config.toml
num_hidden_layers = 12
num_attention_heads = 6
rope_theta = 10000.0
qk_norm = false
init_std_down = 0.0275
Each number is 128 + 24 x the weight over its row's rms, rounded and kept within 0 to 255. Layers, rows and columns count from 0. Numbers have three digits each. The size before them is the row's rms in percent of the matrix's.

# down: layer 9 MLP down (transposed), 512x192, rms 0.0974, rows 413-436, columns 0-191
# gate: layer 9 MLP gate, 512x192, rms 0.097, rows 414-437, columns 0-191
# up: layer 9 MLP up, 512x192, rms 0.0998, rows 414-437, columns 0-191
down413 100:140119234145091123116097133111105145133147143138114122106136085132161122157118146115117134130122121081110136077089132113095074148148130105119112106136146134095115163115096147104119096179142127117125074136118118083127114098130116171149118096136105145120103128158088149117097142131136107105112126157116157146137120134122101100136103118121123115168120126074142120136107080115128127111127145171133123128126129130123124098099132152120105150098105145149103158090135134126118101153120062149110131129098172102142098128143142133100157121120134182166123133110150190091123136140153089138
gate414 092:141122112123152099129135126079114114133077119125104194114185159102140138100130179110124117146130140113104137166114135152168147123192122097087113144184130116115147153120122060129139150110195169129111132132100102116124134092107136117152133130106132161124140059149106132102154122115097126130162129154148133102145124102124142134138094164133123118058135116116120125166126170134140127129143123116141118126146136121148122085130106133090136106116127105105146118128130134142118116161089131133135153149143147131137159086108081093139144099096129134117129109134160158115122139187171111130
up414 094:127098108147080106124099124075125140126124151112114142125110124097163112146097188103154160111111136100102121127089135145115099169107112131142144133128129137103161153135099118147107145073120084166097125116131132158113127149157107125128163145175158174102116129121117141182137145133139101114128121192125092096121142118116155145178151136129120153147142145142151150146164110102109158156094182113133124103148152130145093127148079134147142130128088099157146132128141145112101089135082092106142165129131145122144059118127096111101152121111103145133138161106168117132147121136113147159
down414 099:133157112068169141150076104101114112102179132120153143138164097130154127127113133115102122121121131084122148125176135089147165147112138148142143155090136128150127183120137161117095131158173099101147071151129188148167098162154131146154138099105114106115105169114116102114132142135145107126090142124108081120117102133110126078128146140097141107166125121108121116159145153147127089131124141131133136115095114115148133125125136122137117134127185106082098148133100150130113116128135071113143087149137170139176115148141140134134123122167146121087110116151137127113151108131068118136
gate415 100:101123119151099107099154151134133149099117143145136117138114120127114177130156117164148154123107139131110091178122124089078133126156128127183096147142135108155153144123185144155111142115109109174150088142105126167115127131129156124180140119108101099150117130137094117138145138120127148138111155129108130108105138138148177085153126131148127115134147125122143125150143184092146155097094099183116096129104117165127167154131119154120151148146171154123084107142108149086062135100156125124119138113157137153137127118165123119125096137116091122091147165127169184157119120173107118125
up415 102:147130129156073142080133138123120125095078103145149106125106134124104117136114163162146147121121134160154094169127089117124143154146119137177114137161152101112145158164135117101104154148122133118114138142127172171095141132103133132128124141156155176113175087136126135136124141098117108143129155133121106146134112136130151137143121126141136136147153177155114125170119139089153206128149164151142125147122136153181124154164140129112133139132163137138137155108103136140090125152113119086153149183175149119159090129159172104150099150078137121139109156157105144126110159088135162095
down415 104:102163174112134119144101173132101117113139112155118091146137132112163093063110159090124113087117199168148173092105094107147163115094093130101160108144158130102132106115151074087072107113137123147119142124136139144118144112149125152114133099128150125139129149129141166161143111137112134138116168143129099144136170131129128099149155179158119115113112153145119086117107140133123112140128152106172120110113122099139119130183128106145139128102132108142138159126164144131135133132103109126143121121101112163161180147136126119134130130144168150127092134156112149052150149161121133120
gate416 098:107150102126102117153138132114132128090124146130123115135157160129177152181124109163103127114162155176168140156139122067124123111119129138120109118107080151155123105121125159094123098143125118087122103119143158139158115057171153112120150128137086102117127144222119129127110120136157141116131160077120134116108139121151117126120135111107161094133118106134136095130096140156081137142140119100139136131156129125170163080112139115087120084137135102145134102107150122131101145157129135150109118131174085118138158135131111122109174127128115137119097147181122131176170135109151118128
up416 097:161115145137122181147125152093127106095132125088155171119164138162109143080140122133146132153072121117112124125149165129129180136159131129182159135114154120155132147108118139132145150116130146128157118130137078117103120174113128132123117142132145129134174125049127111093131086111136130160127160168119133127143089132119126172103151156140132127117137136139134120137110113136181154154125135127134087112113141133112137103155121119171075175130136161146124148153134110123141177094113147119129129137057125146130134168177146147147101157106129159107148140083111156113076131141108136125
down416 096:127148120122109178138137148133142155116107172113095123139136154112108120120145149126132173143111113140122143132174155134166163103153122129123147144152131175107107139084114140142140123114141115132157154123150112152170131144148161130119153095120151126129118086129088098120110114094087175129148141123087158147137133106115132114114137075125146129119126106091191144149102094142119126106120152094119127125141145123144167105123143114106148126161110117118182092149147109077107117100150110099185108160154162119125138143102134088150141105131152169116121150113107148110137170227134103147
gate417 107:102118119140106164121175071118104139149151157135094120152139128137133137121102130086163060151159132103095123125133129150107130108126109138145148154124168135149152131174142107123127137123172130169114113121138121110125116154128101070130168124092116107120145111168138152155092125139070138117128180151138136146128168120124131122105161128141157127099140176103107134149150130105159171135094081112148127163144112159147104112145100124129135130105135116108160155182123125126130154139184152106191160097162102119118120144095115128152113122101138160144155184126121163139128132116118114106
up417 107:096124144128141116107130111136182109156147130102131147105121104132173118105125144127092161118115120155131110143104111133162109131156096146081175075121139124108101100156158122159087074145088121103152119114106138118099138166098115125124137170171089109132120131119118122126133174137126167124125088171121123134074140142121138083126093165107105118133051125087133147126107130144156110160123152116150125143131131116127091143118142119109105107115135137145121141113129104144095156136111150129075135156079099141108149120158169135134130113142111120083111120121091144182101154111173150105
down417 107:090122108177144085132124159135133147118099097153131172117153123068177127116144127136107077123150155147141171137101142071134144128162143145104165108100092150113095106112117093116154141147123110115127115146129140156107089144146064112140139135148117102120107123130115108137097212103145129138177136120141153152145144125176122108160131178155110147093098128151141135118099111167088112090121121130143113103137129128125126149116127091157110128110122088122092101142170130149144119118119160145124102143100114138135138129144162093149081136139119119118090102112135106142104111113087151121
gate418 097:159112110133138139110151163136107127126100122153108165138128148091078115143122115123133088153170120104120148172157132114092164148116120170120142169127098164145105124101140117120131146145136132123137091145069132118122106158089133141094114105103088097162140178123165122159079103115079154125126166135138132153121121077147085112117125134145136120106132109103132110140130176142108148130114125126187108154109116124137159114058115120131154099081132123119106131150165115134111110174133116094109138111135157107114142125118152145116105121089112163127116084149084103151125111150137142181
up418 100:127121124141154115114146149145058143140136100122173188151149093136133066153134142114162074150103093102108161166098087117119166174124090158133121153116110152129127121160157104141115115068124130128142096106122137107130104163122097119154132126175114105108110072141124159132070153112148097138120146137131136133122116104131140151147152088128120139114135142112131113116138130142142114132112098129118134098098158112154147125129103152188132164100124146086104148145123113161151127163091112128124119141117152141150134109129130157113129144112097105115136107152106078078137138115137129187
down418 100:187132153114139142156070119125136153121187131122132111150113110135117105136114098127117113135134152102075148124155091156132160129126162156150151080102141163139147130141087102178119134131139083147144093110123132105141080131144147114100157100140137144113088149146128101144135143140128085116145149110128127127155098145096115130100118113107118092086132132112117113086151118148124121141108138134107118129089136087113123107106153142139105156160176161133141116098116098148169141118090131159113169129151160120158096093145099134174107145129125073160142116091155147140138130141086084085
gate419 096:144077150078170096130117152134145122125113161154148133123138143125103151114143132142117137127129127145185130134111121128139151107162131103116136131102121112168164167164171131146134117122134135111103118157161150163098131177082112157101132133043131140127121124108122148109156110111088103119120176126124125124155153116094149124153138109134082131096169085123155103128136134186119123106134131095106172152141107112099118129144115117143202129119099096159113128087188122115125123142118106115138142144131127150100118140175138129145127119157146124140089104169153087114112139156103146150
up419 093:162123138108091127127135084093114073133120105098107157049132139119171127112107164133145107133105123125125085114165105124133110135158101129108176126133150127110110129114084186152110140116125117173112103113101151141172101145159134147130142177120134139109129123162177114107134103140120118098141132136131150218153148091176134153126118143147138141156114166114142179169116125110155118150080122136119146117140169101137100106126139087099123138113151108107139144152120163156159120123127104146128132095124138122109112146099090132171156126123151149108153141106113136146117108141107122141
down419 093:094126000126141148119150106165150151110148154150132161163149119120140151093087140082127152134113099100139099117091138111130131155092158142161121136116077119119133114169126111160105134142127156115117130174143148153122167142090154160124126160108123144144143124104138122130144136133144113111009115114126110113146149119117116141117109113110123153105153090131116124096136101091098143106159107141108131149150118116141135144132136142116164148141096115137112089131125126138089109125139164096113142124121121128123111106159121158136124137136128138145145110171116134122110150121138156139
gate420 098:186080142134113140128156119116150132093127141117128097098159106139106151102101114145175146164154119172104118138094105092116106103158123170117101132103120110127158132120161159182169100138134147146096100128070126157126130164142126151175110166142126152114143186154113166095097120124107182125135148136122116119152173166144126163167106105135155116148129106164119131164144141128115132122124138160147148143096170130125138146090130120101119135133134132150139085089097117160069140110126112132123113110092128151150115129150109148112120108153145123095147137154163145134097156160131111109
up420 099:141161119124138150121113122172144130140125112142123117131153120134077160114147124130145116126169156145147116121141160124114129104107137160110129081122132151095140149113148153100135139103136111151090119155127164149136134131137084114178084122154111103081116168166123111059099132147096138123121149111124079119151101084136076123135130112135129137107126135129110163144154117137117165128085169116152107125115176104106158129070137158145118133138123105108167119104119126131156156172077122108157111143120131126151140158110120134097158150082097127155138126111153192120182095132119169100
down420 098:138182187145079137119146130147141139111134119102126102131101131113097093119126116101137151148135154133122138118134081099083150162114127118131125131081112125150141126106143179129112138117134112139120101070102101104131126144124167106119108134144085094132113127165161124165115139134156085148198126113135111127124115104070131100103158105140116096123117130096142081089105126142141174112130114094102135140120117169150134105159131108109127103118137103130153186131130117089112142075149103083131166150096141106122106098122149085161117138116154148152153095112122085114105142137122120154
gate421 097:138105159080136139156125159095125174087123131086115096121121116113115135118138102124169107115141151112128128118174186118148140122099120099146135179169130126123155115097137148149118120152101098103082104098116086129132103135128118120113164084156108105090119192080110124093154102114128168142167117072144130134176154144164131134135130138136180124128116113144166113105158152062127144132117081117109139119123112148133110165149118124116156104164121147137148140137159105096092106118136160113142111132131144150133106147132133107121109071126090118122102098126117146126147136156102129149
up421 097:105100125103077123178122149116118186101096120139127109142110089127111117107081141109176078113138106123141130097150154142124125125141175126137116141145133157159161119089103134128167179135120133100131122128108143156140123108110134129102134118121143165091141128107111126126139146158122137119138123079096110116160138145138151134149123138126150139125119123147129138080145107090143131127145103109150099131144142156193114124135088111151145140154160112130149094106144156073145128070106148120135173079116126121089166132149110112105122149148151102132113100146064140139150141163052143115
down421 097:109140142120156141131134141146090149170097148138140114111113127154144153110154166077162193104122119125180118153168144111157136186123131102147077127141130096117123106136115083073129106151100145127110093150125098156147123111077129085114136099157130112090125137091146090118117169118110113138132146122143157106129111132120116106160090145122134095144096159115113141123134093132135177106170140087139105081140151172127137121114131076114116099144116127123103131126133110132174128135119097171161130096140123166148105124105116099085140137126142106146113168113122125158114117172129125153
gate422 107:125155128159104118169166106130097129128171153123145159106118130109147100114119153117083124144134156067124129126132137124139103128130163130122127081143151144105156087154152170160132155131130097142120113133181130085127120138095163131096167155147122149145093170121136133141165072121119145095140123133128122117124149077103179079134131115133149058094138129084116104103145153146135158118113095083120155124149121107131100169132118118110150133131083132114090161125167112094137099129139156100142115119116102136096156116089113134142123143139165119124123113155140146126096116153073141156
up422 106:117116122179124085102125118128109131169092113174106117170157123157092128129127137116150150115085111138110109143121156176107090131119108213125152128103159133125145171164100109147105155101139081139144135165146119135133126140120110145130112134143141146124140121125115128121109143157156133164125107143153120154120196146109097152155130170109122140122182187139094123134147153114125106091151081184124131108129181132125115132145152158145088097154114146138118151127109148138112144103150104152140099135140149102127149164146137148151154075130104124137114146145111106139114107140152104165
down422 105:094163175107113122122101108082145119099089101121116135172116105099122146087156147118162083101114167085142167168185151118144115099143100103113084125165122164150096139104133105147121133124119086152161139128114097146101112152113089139118110105109128152110101165112120158119133095114121122144139102156133135114080159120139156150107117101141148128134130110134184107143137103148093126138183147147123119133115112177100151124126100116117137152146122126115140134107160096131130124126126104110166094135111080165091148123113153145134123131127170095084099097109119105151114147164164135120
gate423 099:106135149110139104087114144076109160089127127139099158165148198136137103143148107164116105138100159132117140133128119105148156121157131095107137152176111146130129092142099099156163140115144137143149146123121122135165135137116190179091139119128118094163126127138135133161125133121152129159152172134118101113166105101133143137163103091125163098124158104128161109085128184169155110109135102106124086182148111135116151128123092100144103157134109169108103146150142090090144130137137115110121153135160121104100118129106139108125106120137098160129105125144115114128166139169139124185
up423 098:092106094174177133125129115124096151150101161094118106102114091104136128122076142159142121075142172122122120147112126134103149113096129197125139133105104108098107131085181125139163155133146148126106106126175155104129129143101123129165084138135142131145160083125140128126121126129130160121122137123102114136165122136102123158116176176121152158112117152154100091142124167151125129110152117119159135109097159103108119105128126154107070099135136121144146126162133124063126116117122111173135106107129152126107084101114096126122117118142102154163116070157130135134146093160139148119
down423 098:119065075145135153122087131144133138102086111091101104149172113145142134099151082123141141131099164153135113125171145127090103118131156129137124107124149101147119099160152154105120096144103140128124129117096100136128128137103047095072129136095162111127144113090118121148133152119106119133142110102135111082108117130153149137079154130117159159090135141165122149121158134095164132125139125132163117109168133115107122088099137146108140137172131112130117136134133131120145161154098141135123156118088083123153136123129070094164114091159118086102122147108132148134167114087124115098
gate424 094:104106112140146137145113122154131150108128118142130145131218115122126105147144126165135124138121128091165135131144157110136117148175154126101102122110101061185093118153160108145118149109211087165129129153105132086121108103099157163120158153124135147135125132161137100148145156113127129151112106094090113112109112104127125154117144151134131103110112140139160124134145143128107144119103118094090120099140083132120145102100075111108091118115148116127112146087146144135117165142152116179137137170093135117111128159147134131119133095142131100132143131129179189132129105130144153172
up424 103:126156132157131168139157131137114101123119113124113128085153115181082087169160152167130139100061138123101122113120127127128074158136100134098105120079150106127118139174137105140125110140137104151145099148126140099131112078137162112141122073093086098172104075119119152115133107151129143132133108152105148163092126123103165145142119117094142123132138161120148144088153150154108105142162130118118168122138142178120129142093092111095144121121119137145102167092153108122091117161111145110118105163141145138132136129143126114179105133153116152132085106158146131160106149150135104153
down424 101:131085203103099129101123119162142136118132147130122100131095101162082121106122108142129137116133133086088090068106113132147144106126119122099100109148165154114119129115110154125098119144127102130106115101106127109105127126171125094144117106150109116144133112111130133144151118123114084094098185136113126143142094116121176119136115134145145118141104153126174117090156143104108141102139129086163124107107113123106117135145093169101145107134126155159116128108146154127103090169115031109146102146146132116123117197156118116120141172147144099122131132185148139113112134153135143133
gate425 101:118112103164119120120104123129095149139120120118113123203141109110105105128140118090111140112132149145073117108101136135093152133085120139131156127122174100128148135111141137115112148152110133124175111075105114127111087101140185101118143120118115138142115137098151080118108138132160101134111130105102090160128173118188131159136146139152120099078157169131102136156138168119100122104142118143129158121126145081135125143133126136164142117068171137166158102130117167105133110157158154144100110151101103102148129138115122113162119126130148162099155068093148138093156140094125122129
up425 104:094140115148134141126109137106105129121119139160100148111118087160125120111130114147162126123131078132137129134134098147105129152131144086124126146128139080120155164185112173102109172146106112110098144138127127090164097114130100137097138149099105129113107133122168135128135171154107121103144097100136141122150139165122161128130144140141155120116103128048109169126127112155122117141139114142080151139101111132126173117149101100112147132147166168135147110167132084106117170091117133154105181136196114140123134107178133148162133096157147123129172116122118135156098119128191103131
down425 102:135150139138153161136147102127119121155187124154119143115175131123144151158089130144154174113107112127157149128118093146139135085097111135157153141123123159153126121165157137144131125132088118145178155097122134135157086105134127126169123101115144128100089156096101101121126126126153140144167095127159139148170155123131122152114143145171104126067143132143112108142117114142125135162117072111081123116117112089132116138080128144103159111112135139102141110133138134097170141127132117150174117131107155100071153088130176084172133141183169110102131097101142119108146116105128137162
gate426 104:055109100140125120157120127127123135107132126149100121157082110122147136096157160124119122152149128142139129139130108060156159138134162160153196155145105089148152150156114170142131137125141129125107122110128108120138102132161162099170152146095087135174108139164112104155114132090159153081100146091097137117084145115128137112115166137154130081150104100112115193132146157135097128113105126121131108132142156131107139098131115172121144167109138136139141109159130153082090090095123140128139127130129156092109106089121134126148135125129147140093144095103104163149105113111141103117
up426 102:163162104125109105089154122150118153146119116153089139122147141142099130110158159095084128131132129125066112090131131126098139124121096181127112144130070133136088118081129123117136152087115122181164135150125075150123144135151128117131121114106141120121118096138123134100155144136100107152129125146151136151097142101118134139130075113139115118084103096111127096123171135158156140126101117143134127091144133117140119141124149091134133135146104097091143093115104135133081130124136126150157171120183133138137092126087065120105139096098083106150120187129110127131145079124077156135
down426 104:094119124163082087148113117121127125155119143140143124131093152160160132118161142166100132142146131164173117110146137148126102106140094122126165065104167096153139088130132131072127153127133121127111116149139103107119096173113112106109111176146113156075116133108135119093107165146119112088117154108123119121088164113126135115131134089128142132114135126161152183134117158129110151115115112085129108152106141149140159103160123135138160149109140143132122137152153130145154118114187175139126140148150115136153136137116083134114171173106105092096107123150162113201117122155131165126
gate427 095:121148125150154150113097144150102134124151072108117095112109143176143113154190110116117164142125162117155161078151091088166156107122152123118106110113158080113169089135056101089146096134142125120115157127144115091131105128159152118106119118105101095085129154131111125129115150154088136126158143098118171144139144116159158128108191136113106116124090105091129127133126134149110131131134119120105132119098150142128122117125142131116128136102142129129073139145114098123123093157128129092062151147107126162109106162155137134144113165173141146128118151086137148145115150142130097117
up427 095:138173121108113146114117100143130114163128139110150125142149116109111113062101133079126085116134111133107157130081124130101128111170133157163090131122146124151069126161100132129125145152128135108115111098123150131129178117177113108114119161165094143151137126135104155099155157131120116125165124163086145130127105153130090124134158082154107118114135134149082164117115079140169130167158123089146104147144125165121117129125127129120116153101131160133138151129101109111183085142163132122130163099100122121126172157128152145134147107102130135103126102163121134171120135130160177065
down427 095:103199055138142118088127078125128143130113164153140129115122148120153152150156105094142181144188127097129140127147163063142120099135110116155105135167124116122133142157113110091110130124125130135095130160186135160124124112146089117147153122097151132144074116149148100168109081165147106128101119139151130106130130106116127104128103126130105147144121122112103108121140135166119138063128145166128148150105154110107146134130120065158113112143107127134101169106181146116144116100071173115142158143128106127144120111123120127122125113136152135142109143120120131151098124121101125112
gate428 089:159130158068115159081112164122141174123082105150151126155117143142095115118096095149156099135139183150151122116124167162096138119123112125092107124127105102110151123139150141141164122145120135078124114114103098137112145119117135176099132082143093119178125122148104122110121110149077149120167133117137104114164155148121110105104127127098109139080128105119142126133101128182140113113180102091085144166150074128123129165153131120133120123155142163129138124128168099149147138147160156130125139165147152128135137156150148101161146112129148140098097116171112077147142127152122135107
up428 085:123118129128120181080147123119134139124140157118105126133116116115123089137123141140142107145111092106150095129112153110141120133141111151119140139148152130115114195123182126110074095092132168119076149142138102134140122122152122118119149130162180136140124158111116116123135174097133141139078124152150152147110116108093149176149119142136121134121101123142125163082120105124127105164136124173126105119126128151118148126142105125167125130091142118129093178096090158146121100120120069179089123152156102095162117110176096096134143168145126124101124133154135142106139151068104068127
down428 087:142071091105133119159124183150115101148150126128120162106147136140125146168083126150133147094166156146129147152122098155153119131118149127125183101116104133169139109157119135145135137172107096140175114137134149121108085130124126142163096141088114104124118127079105117106120155155101121148154117102090116111169139156180092110140165049138131080124158120143116118150137128133120140170121106114142134156099102115118127152145151136100130130141142122112143085172126122112127129144109136113141125161109177143144173105112161164075120164119103119105130091120140145114116116148116165153
gate429 110:086094109123168150142136108115151155157105134114139158117118117087144172135171148110120150151162178076089105157126142111124114134124101126125146157098148118104134117115120136121192126146166107071110146138114106102125137121135147109110166124101120115158117082185145127098164094116109160102155115132093129106120115148116133148143153117134108105154154140146118110186135160109143146115140156123157083102185144127154142103158135137135132121135081161113149144144160147141119129120125160149153116133082079100143113140141148118097094140138117113121133146095152195140160147137142130109
up429 114:133130125114134175135109097182176086092133125139113128131156123152135129108169143087127116075065121164128117136189163116085162141134171118124115170127118111114120135132158148153139138140088125144160130128121149111133104124112116200129142140132135136123092125151129105119126100108108121096089163130146103169110097146138106136119135143132110132092141125152187122114122137140118167159113096100125113181112104100138159091103108117111121128162129102162092127079127140124156143113114093121146152097100140148104130148111157134089157127139104107164107135163123127091115141141092124164
down429 110:132141048108160132146102082134149145173110118162121150110146130128131135150123130159124145122115150141087098117102152154060130151117126091135140159174124156118142108135161155119101168131135117163117097138152118115094100145152118139154122128144145097077127117158121159107097128090081106110045133153130134155112107150119159154174109137080116129150153125128141134126143138158119093155079092143148133130119124098121121125162152118147134128177143132127153120092156127116118112133119158150093176148100096144109122109125103093159101135138135115109111119115105137124122158093130153101
gate430 096:072103128135131168143114125151122175141137117100070111110138138123143147123121160146134112158102156145120143193117125080186126089120142138103103158108170125154125112091150186150137106095182159129141091147153126129092110128110146125145140138111119103115124147132122106135115151089138102099102161112115124108119142114129139168134164124154128121108130117099120123122166122114139123099123097105136172126114093118124121086135078163143171132120164129142113095125185178121120095084128105139112138133144180120110119113107143088139086106161132148099169146114122117152131124125124102158
up430 095:143153136149167126102146110109128150098140124164086110128138118100126139075092134163102136144143162119125135140138150131121099120152126109149152140135171102091123092125134168102153124142191153088157116118190153123111115103129149133170096082132106117128117137118114116101080152140117129113147120129119108136145151113092092148099116128125147109144104117103101110128145102130076118158157144116130099102135098128108141089130096146163121074103144128122195133163126124158110085078186120112101141083120151159132125149107170084155113115154135135154106124104139115146152153116113112128
down430 097:124097129148178143101101121195130142126078102124079131124150126111128119109115146115135116138092099124126142148117121110121100109110142121108100154168092097121098116117123116169115134114126155104148109121147066168131127118145132124187136090135149127163180135130079130157103139099102129104068117130139127106100122145132131132116124147171133148176081103082107139124139123105138101141123138133082093152133161125070122161139096147115147162094143132151143146126087157102149147133103050165135084111134139128159118157142134141120093117132128147131145129124119098126136132109108126146
gate431 099:133126084120140128121139067139106130122121133141124123091115093110139119148146134136129124111155148107104111167096173136097143113145118143156099143110196113171114108146090162116107133125091131135150123129146159138120105133156120138180139148125115112140143121133119125131114118098132140091132127104129113133114124147194116138112120131121185117075113122145126171158139155124104122084090132181140094129145111138123141173117154103138093179150110095127114149160136169149104079155134163132150189143153152078106114109165128138125152157084103133113112115151137155155129133125090146080
up431 092:095128169076069156083130145119128105138140171121161136100119106113171149098148169127144112180120127132090167139105158127133091130104118112157164104132099094138123059143110161107124123105095100135127099137151111074147147154180146119073149189131121086167155171116138113123134126133144136130113121134137153108093121139146147132123174128115120129105120147144151112094101125146121111164130101157101154148124096121109171136122160136126111085139120107102120142115133082119141131102107148114129115103072112126143130139160119115095121133152142162119141123121102112132128141095104150127
down431 095:089159094102147139143167130155100123081123168150129133128139108172108138153109171158144154106162136155142133128142121123142119117128128114096092148136081123120094139210094104093150169161132172164100117106112137140117180112125105159165130106140116119092152111120102135143135120149075123132115097144104150136135103095107140117149139175166125121102117096115124136127124078140133144115132156103154134125124131166128129114120128085105144122144087131096102119130179141152102118126098090102127132151127133162169150083102115087162128120159143119136138172127149085114109096147133143111
gate432 089:136108145090163134118163159110144096114115160173142151125127160122141124147181131097157152109133133139095118126112139147131161176128133124130122088157190111166123131075104113100154120137135131116148123155094121118118176143177141109109147133125153127101121137137115092097091133132108143119138106144108142134114157109122122091153112137085119122112109105106107079095126150143130087132077143160125145129157127112150130102093082173145083116171086134096095101148128149147082129153121152138126117125078145113149099149147121149120156137131186132130115115089157117083147110105141099121
up432 088:180130117113138156178133101160142096163144162106148129083152104101158155105123123113084119148126099100099119129096104110123133137129127115107092116112135139133126132118144176181109152144134127121139092115120119099145141125104105105132137184117150124117128131100114129131164112114128113167180135116166092162107090103089103077132135088113115106168103142104122158151108168155181125105142118097130101126108149107079114131166114131131099146109141122147140135187116155121129124103113146148156127147126110132143123117094128154125162180169144146101162146096097121147151162137078140120
down432 091:107143019184141109146125095142114127086099117128104123129119138134137121131138150141159174146150155145148162068137144101139149131126112090148139169129149109099153077142121097124117126103146134142115190140100104116082137136116098152109154116133156134120150122120143161117152107103135131127135119140121138120159181081110159128146104109158132149126097115138102113137115103134134149145133103120150104119150120162139086111179156136124168117122122127145143089172118097141084111165115186134157117135127145129141111109110148116146114155106140140151146101119103139149121144170134151087
gate433 093:153099114123094128139166092139134155104112168121072141122117120122111127100149139117127139134155133161106131089078140144077131085137099160137151100129163097116156136125058143092121181085127084129149139094139101127111070136101118134136128153140094171119101140178102136175145101129132140164152130134131083106106120127128096142133153127151116129124105146144083122149154109140122092109109137142136132149176124138117157133149116190164119143116110141092141153146103157159129101148156147146098093115099128125090127091139137082119174115107125127127130136097118123148121159125138132142
up433 093:131113153145158126137134187134141127103101125164112097114121103138133140151154115118104159129124162146138141136146147153115141158122152163090097099131098138178110138151104101095168137158149112130148134161128167140141158107096085148118133115089180115108182145107158150121131167143089156145125142103072188157147133146125108123153127124113125164123151134096154116124108119140115149154166137120156126124116098160146105110102073166127140091147127115111107108113146105116135117130104125143114151119107132114093115171106133090111138093141125117200126082087147129125143170149128086114
down433 096:122096143143096103109112109115140103114132138143106159110122139110121135138115123167115127146136087114138115159133128126174120124121129121152165169127177154144117107134151136122168189133157125145170156107080151141135124123140127129118127141168102117104158127152089107134082123121127131126141096130184101132107133133115101138105132101135089119127125119113147108147097147105137140149101116120110118096132130097139124129084114120113088128121169139124134126132082132097153152172135157122166154074168130127130152146136119173164202154065132153107158127114163184121129093079106184125
gate434 101:119080113136165124115092097110112126099116068101142138108175099157167149116186099138126165133106146113153108139170132177132140112119151109134154125158135119128132125086108099122137114122121148116137133154116144145102126117101145122107118096094144128113099143140115141138123154097124129055137166132117140097121143121100166119127108104127184108104141117159142129108150140077127188124113154076124137104112086120104137138149127118140123139169146108122093135181147111087111133157165150118133121162122130158123154113096167118168108170105108098137124163109110077140146149118136099126
up434 101:098139118126156125106152145100143108088114113098156171136134114180142096135137104128137145131138115079119117129149138119164113115159172094164101102133140124183151050170153162139130105170105124127083148167120121134119130147166125102086140109137121075110125115134121114114113116148139090134142097100149107176121128129173111094062118137142168104152096125116118083107107140125119105140161122116151089129103094089133134122149116138146138144122103142148099143143133074108151143099084141105111156127096093125113115114135100158165108140138145141126132114125115108174108143133135155127
down434 100:139080102139124127118096115164111118103117105126138108133202152116110106079118134132129160194095117143173100124147117128131122123115107092144155114161127150112147119118097136134126120140134123156133144103136152156181108176117139101101123128147148133094099113150084125148135127112157102137133184110113115095084113112113100098135117125144146096141140128115137149163096123126113133161147170102153100124107120115102104131117125128155122141149145121137169103179130184086109152165148100104102145136111118119138176133131088142101123154115135111147120178096103083153102100092088143106
gate435 104:122118098133145113122126097138109154122162129118139149103112151114117101132156109117141144182152166129109151163125131093161143119175161090109125151145134147104151140112160074137160124119172095101112160135147153116131126118129103121115130129151117123120144106174124127113084176116102150065149162149140152110122138130119136100140128106128140057157141118086143113114128139135156115168101143107121157107135113133149151109123134151135133154132118099102123160135141163087122120173148146110145161119109164132138122143083123081153102092140107159112072153154129190156129177143096107088
up435 098:089118118130156155180124113133152130154109133153138137188143151116151131129140164105135083107109104118098148100124113111080106161108131120155150135116127145102159106140112128157109144140113141120118072104156084100101158167127150131141098095111118105125108128128116189129192086165146140188102132124113135115125151142188139156150139142152083150111103129138119154181157111091107114119136100155153138131122138119124099168140111123096128141097111091128136122111130130149099139087128135125116074102174123112121136109148128102091100138123130163127171148127161093109131121107136138154
down435 101:105150156154100118140134144069135133115096174088141149152159163178116147144183150102152149127124141129107161138186133157113102111155142122142114112163152124098169149110075136147166175149122119137119139148123116121140113109088143146124121080108096124132086120108156122128155115138125133088182119114114131119154132148132133147152159077158175134125186132104147087138159113153107111141130164137149154132100104174156107149157087138072151133122152111163134142131150124151125125121175142090122102116141123118112121108131126126102123107114101137132113149100146154114166115123154139131
gate436 099:130133120159092098138096104136105140123156128107114140160149111109104123120149145171104192122143129136126142113161150087127124072128097107147153152131053141126154114149094149115164146102167119119144144127101150130134133173108099162125153117089083141103123117142120116142110084127106130160136167122102129108078188160160176089123142125140107114111145162111109117113175146144178139107094141143128169122086101110167106134153119155130154147150145143063140130131125148122141074120162138117098134123119128136108123105107125109114148120095136109132128151129130138146121122091107096103
up436 098:174166142139084104145150121156098122129125123124146123142102124129118114118139114109159111124115113091119095133157120123141104105138089126121172143128133158139127127138188119105140098122114135136119155081131156091105125129130117113132102120140071115149104152153146144121168094136125139148127167149092132112092106171168139126124134134138112107113159151175102136117126130109097133141117094115141138120106131136150185142140135143121180143100155085105176160074137167135126146118144126170169131090108145125132134135059148119160159132111041134112162095122119129161137130098171133137
down436 098:129096120143132121112134125114119105150136146120161102139146142165147149174132131164158128139132138150102135101125122130082134151126185166121122130184101142181177106116123158153109166178122143143123091150131136104117108168154143133152126122152128144145136123111113113140077115124150186153164138124119115139061099127146125095104108077147130117117090102155155154151105121121130165140106174114149139162168143099158132165134128115165138105131134111144132100136117127068145131121128140151093141114124157142122160130168175174138120139122125153127106099157144070127105148113142163141
gate437 102:074104119152139150095185136098101142111165169134139100125149139085114137095130134167161144124175154161075149154162113103091080150177126105124119136159146121108120169119163104146131162136109116121175138110143118119139112170093077100127140141142099176111151128171130137133144114102133140145143143154135153114138104138169121133146128095171147136102135119139155116142152141115185124137136092130141151140131136109102143136112131101138134155135127163150133144162148124172126104104132125138187086111115175187118130132124161114134133127143130111155154126158136129121118142143116132073
up437 100:112121144078122137128111090132149120147119108121138134093119107126168086137161115134121133177120166126099158140098140158113158147087147114102174106124121144148106107167122103140160098143142124129108121076151148138157115109111109126156137166147166149149100103148162116175116143163148155160127127090091095113103120112115119128126080123091149137121132130118163191158165117122123177061126124108133108149125084183164106174134116141111085143141156130100131143123134126130141116166125123119110133132146156160118113170157115112130112136099111113132086169106103152120102109126101106146